From a checkpoint of a small transformer trained on Wikipedia: 14 layers.
Each number is 500 + 50 x the weight over the matrix's rms, rounded and kept within 0 to 999. Layers, rows and columns count from 0. Numbers have three digits each.

# up: layer 7 MLP up, 896x224, rms 0.116, rows 786-797, columns 0-111
# down: layer 7 MLP down (transposed), 896x224, rms 0.11, rows 786-797, columns 0-111
up786:449459513515462502553359503528549446517552530503589497500484507508484505389480548573480540349520506410536554534436631546471532519496427583503560522432480504515495405499595607559486559454535500450473511508568533560553511514503501579506494483490442518527540482481549502580463553506431546497506540426559485528538563411511567488449409475525
down786:422498482511482499509506540452499462375585529558539502397549468499573449573486585484497544565567486452451533422507572526584537636448430543437452539545502456516511627503489492411537499482546424393529561387534443509474539452587509532519557537551480572577556536529473467454390480523515585536429528479540460515560533470427509529454594540530
up787:487486488448441448411479564385526417517469470473492400547544516561547469484489455563441536589534542453426552490539673466528533516507563404467476576466479531390535521470552520562495446546481536532446467456486515496484543479528548511408503489550469493434449510522486570435479496532423536493549479549455469575402483531494454454482584534391
down787:537555467485549477488500439445434497452438506478537486515555498531478415484444558540543484503397522586469455485485400413441482475547479533522621468536499430542526406383459495542582563455525506479549535468438538521466572558531403458552513493474483527433479523520505508569550520571494548498453499485507506489599522469393547503530396559436
up788:567513432490441568540446506609562503516464544445556578531584585502450477613483525518563397429520540487513436490570521522364509461486549493454451489553491426544555531408557560453461566583522633556550547608467562538513509577389434504553554535608571503540418446521452416444623466472520392512458424513535436613589427463354490527493500454541
down788:478579502538541545368439548475543549497544473480528529547428527545552495521508516473485436479518465517537499569584528527416456502496450490493561563406468374523532574515543564484535472523510524547525472499601492431499446512427566478511489503580597514431521421420530485559490530515450408509531544494478455450604444558476416621544558564490
up789:513494551519560577482494478411485564617470467507505542427472590509456549423534518475536468454560526536557480494482439387592452407548543482465497503527492462564550520442537536440413444449479509419540599423596531549424542539426549587418455524568475435435466536487465594407569476534463515463460481457441497466523530583530408498493514446427
down789:362479479519557482416541481505458505622523409500468378462569502484514488538502585480498460483448550430437480485580428585484540455498387367513479400466557477534523450484552594553541456572475561576537574542517445491483579524448416553528472525452535537538471514478529319516457541516506462476508537415549522633481441709554397477495533470521
up790:504456460500519460534465593402517502560512533469542549579459544463597498455592433466465499495552488424490515514542509531510478498504488534492363552464405529440570496435570479530507550480486493526455455563550525551453442530526507542498522548501457470481517547505443499432464471450587596482517470527485525514557632585481475420484435476456
down790:454517511564618484490536552539603527451449522458488502586498513545464552391514495474521451478483452503468497478531505473514462511462509465425455478488486562463521573552524499539510494560541539537561464463484448471494526441470547459548495459581549491462480518510474498469511590488502466547538534453479621485503571552421514593524436482457
up791:533532511575507517459532504413450395593481585524413506524477623508507416517502568533442503463516474456512428474443440499501512620525461537509570505495436549509526513494526519450473447541542514532506553629366476433552512476544524487472414472566520482424479452460496578407413483539558455527450452475563406438441637445460514532430442505543
down791:523513520528481489471504425473616338570542578553450539538449597528544512452567416465525559461459562451514568460402492545504504515484495543496462492507521530475445491462428496475442555520392462508513522438418577484479624553587585419618494520432579496490490502460388493392501506501494518562402499482509380412525511427477483459489605552589
up792:468484441518396470525524491537487510565556548485531536539490499448442430485407508504481461445549605481607493519577443427522556543532371470466358521530569486438541509536591517567519520527445506430551469582507402533424495537540456557525476499534552604433579507572477427476470471504432450567446484493368471522534483543487618453592447455471
down792:437528508536529422479509544570430440542505474487552526563553561457460550467533485528540639557435526495522511487500380419520444513525490535493555517587556501550462539495510423609502538461553495455405564536550457488495676449526531515498560522496467522479446498479565485404498528429558553484470446516453558529586516568474523454471573485582
up793:517510552516570556566483527505484437603426558590509418466537484563511591522549491510515558517687501572487391507588488433522492451443508476476451550547501549591465532524516435441553511511392506515529509570462486474457464473435553482502464517450485499564458572576451471428518491476504486457496463537460483494457552545546349481478501462416
down793:510543535498607524506541439521398496495559582442490573488468535536565500506608444478409514502490571486487464543525497449449499518611552567505449574468391472506447521556496407546533534544537556483498548436529449527450582494553523486452501466499563496547484544593548432403457532409486526504467507432433474518472510620525493508558469500536
up794:504523502541603479560500577458475476507560576448516537397464582545534485522548506448425510545523533526578522579497458564393428506509544514548519537568513509447499507497490536526469454469483542462567442500522518542543488583624451471461563464514561447522433535470445549465495628479416588508443480513464468473506415426518484504467460575521
down794:434426451519507470539446434563462500487500423485566537511517638515446446581448529546529410475383449500590501515490498404583479556541507506455489521549495419536472512418486540528528557460504572503475450524548496454480586502495526505460535381395483462533506534479484464505529539484479481496500537501462631560581449435485456525522515541537
up795:586507557488398532481550440562536598533518592568514511601492450509451555504518452466420629490501572385444526436470508568531417505429467576453569357435518541454460518499440460568497491504418523575606491485631430526505515458509551461502502524557600421483475517579485449449561474478487469479560540409557575510586465501524502492497427524540
down795:466454449462513498441506533518474492504457533492521495449432529455516544504508515538512466435462578439475527524387472462554523540452568413538492487512484437622446479477540488570488510535590528471542466457407595477579493530432462481520543495448503533468423556503503456538518533526490402463491454510483501401540478442570565470499458576455
up796:468469494490510560438527473517516502486471513625530425390516434479518518573507554511505513475636589557474567514631563570563522456466507546557592473534447475442548493424485483471462543505504437510586525504412524509439553475520506493530588580548599525478542550512471547533508503493486433539535478493438529473472457515572498473577496553426
down796:547531431414505509532473497498381495505542486468470550481524528552563406448525429513494539462527561532555505442404493386553519523470467516496535515551498580495462519534517522537484552506538562439346550500507525558541436504563460486587485446549415509571495503552452498528449445452456434473557521515465505547435461536457533453412496560459
up797:528470488494488555511495467527529510437450549491502450401494459406455553473434531495448400466603555457453482526594440515471470501543539522460423546481494550528535476549531485429527460530468484482586546503551456518504543386467493530617451480496597509535456618574536533503499436538514485512538486506485540460494571512481477532595493487487
down797:390532516543563573558471510530521594473490446438550481471522393517527498462521472458500484502497457478547428442463503595442488485376506492557519465512527519527547530359390508506485532529566479450567519457464491566468469535447451362486447489525490518369488535493517470435487466598386618492473518537507483579578555479395583404555488426451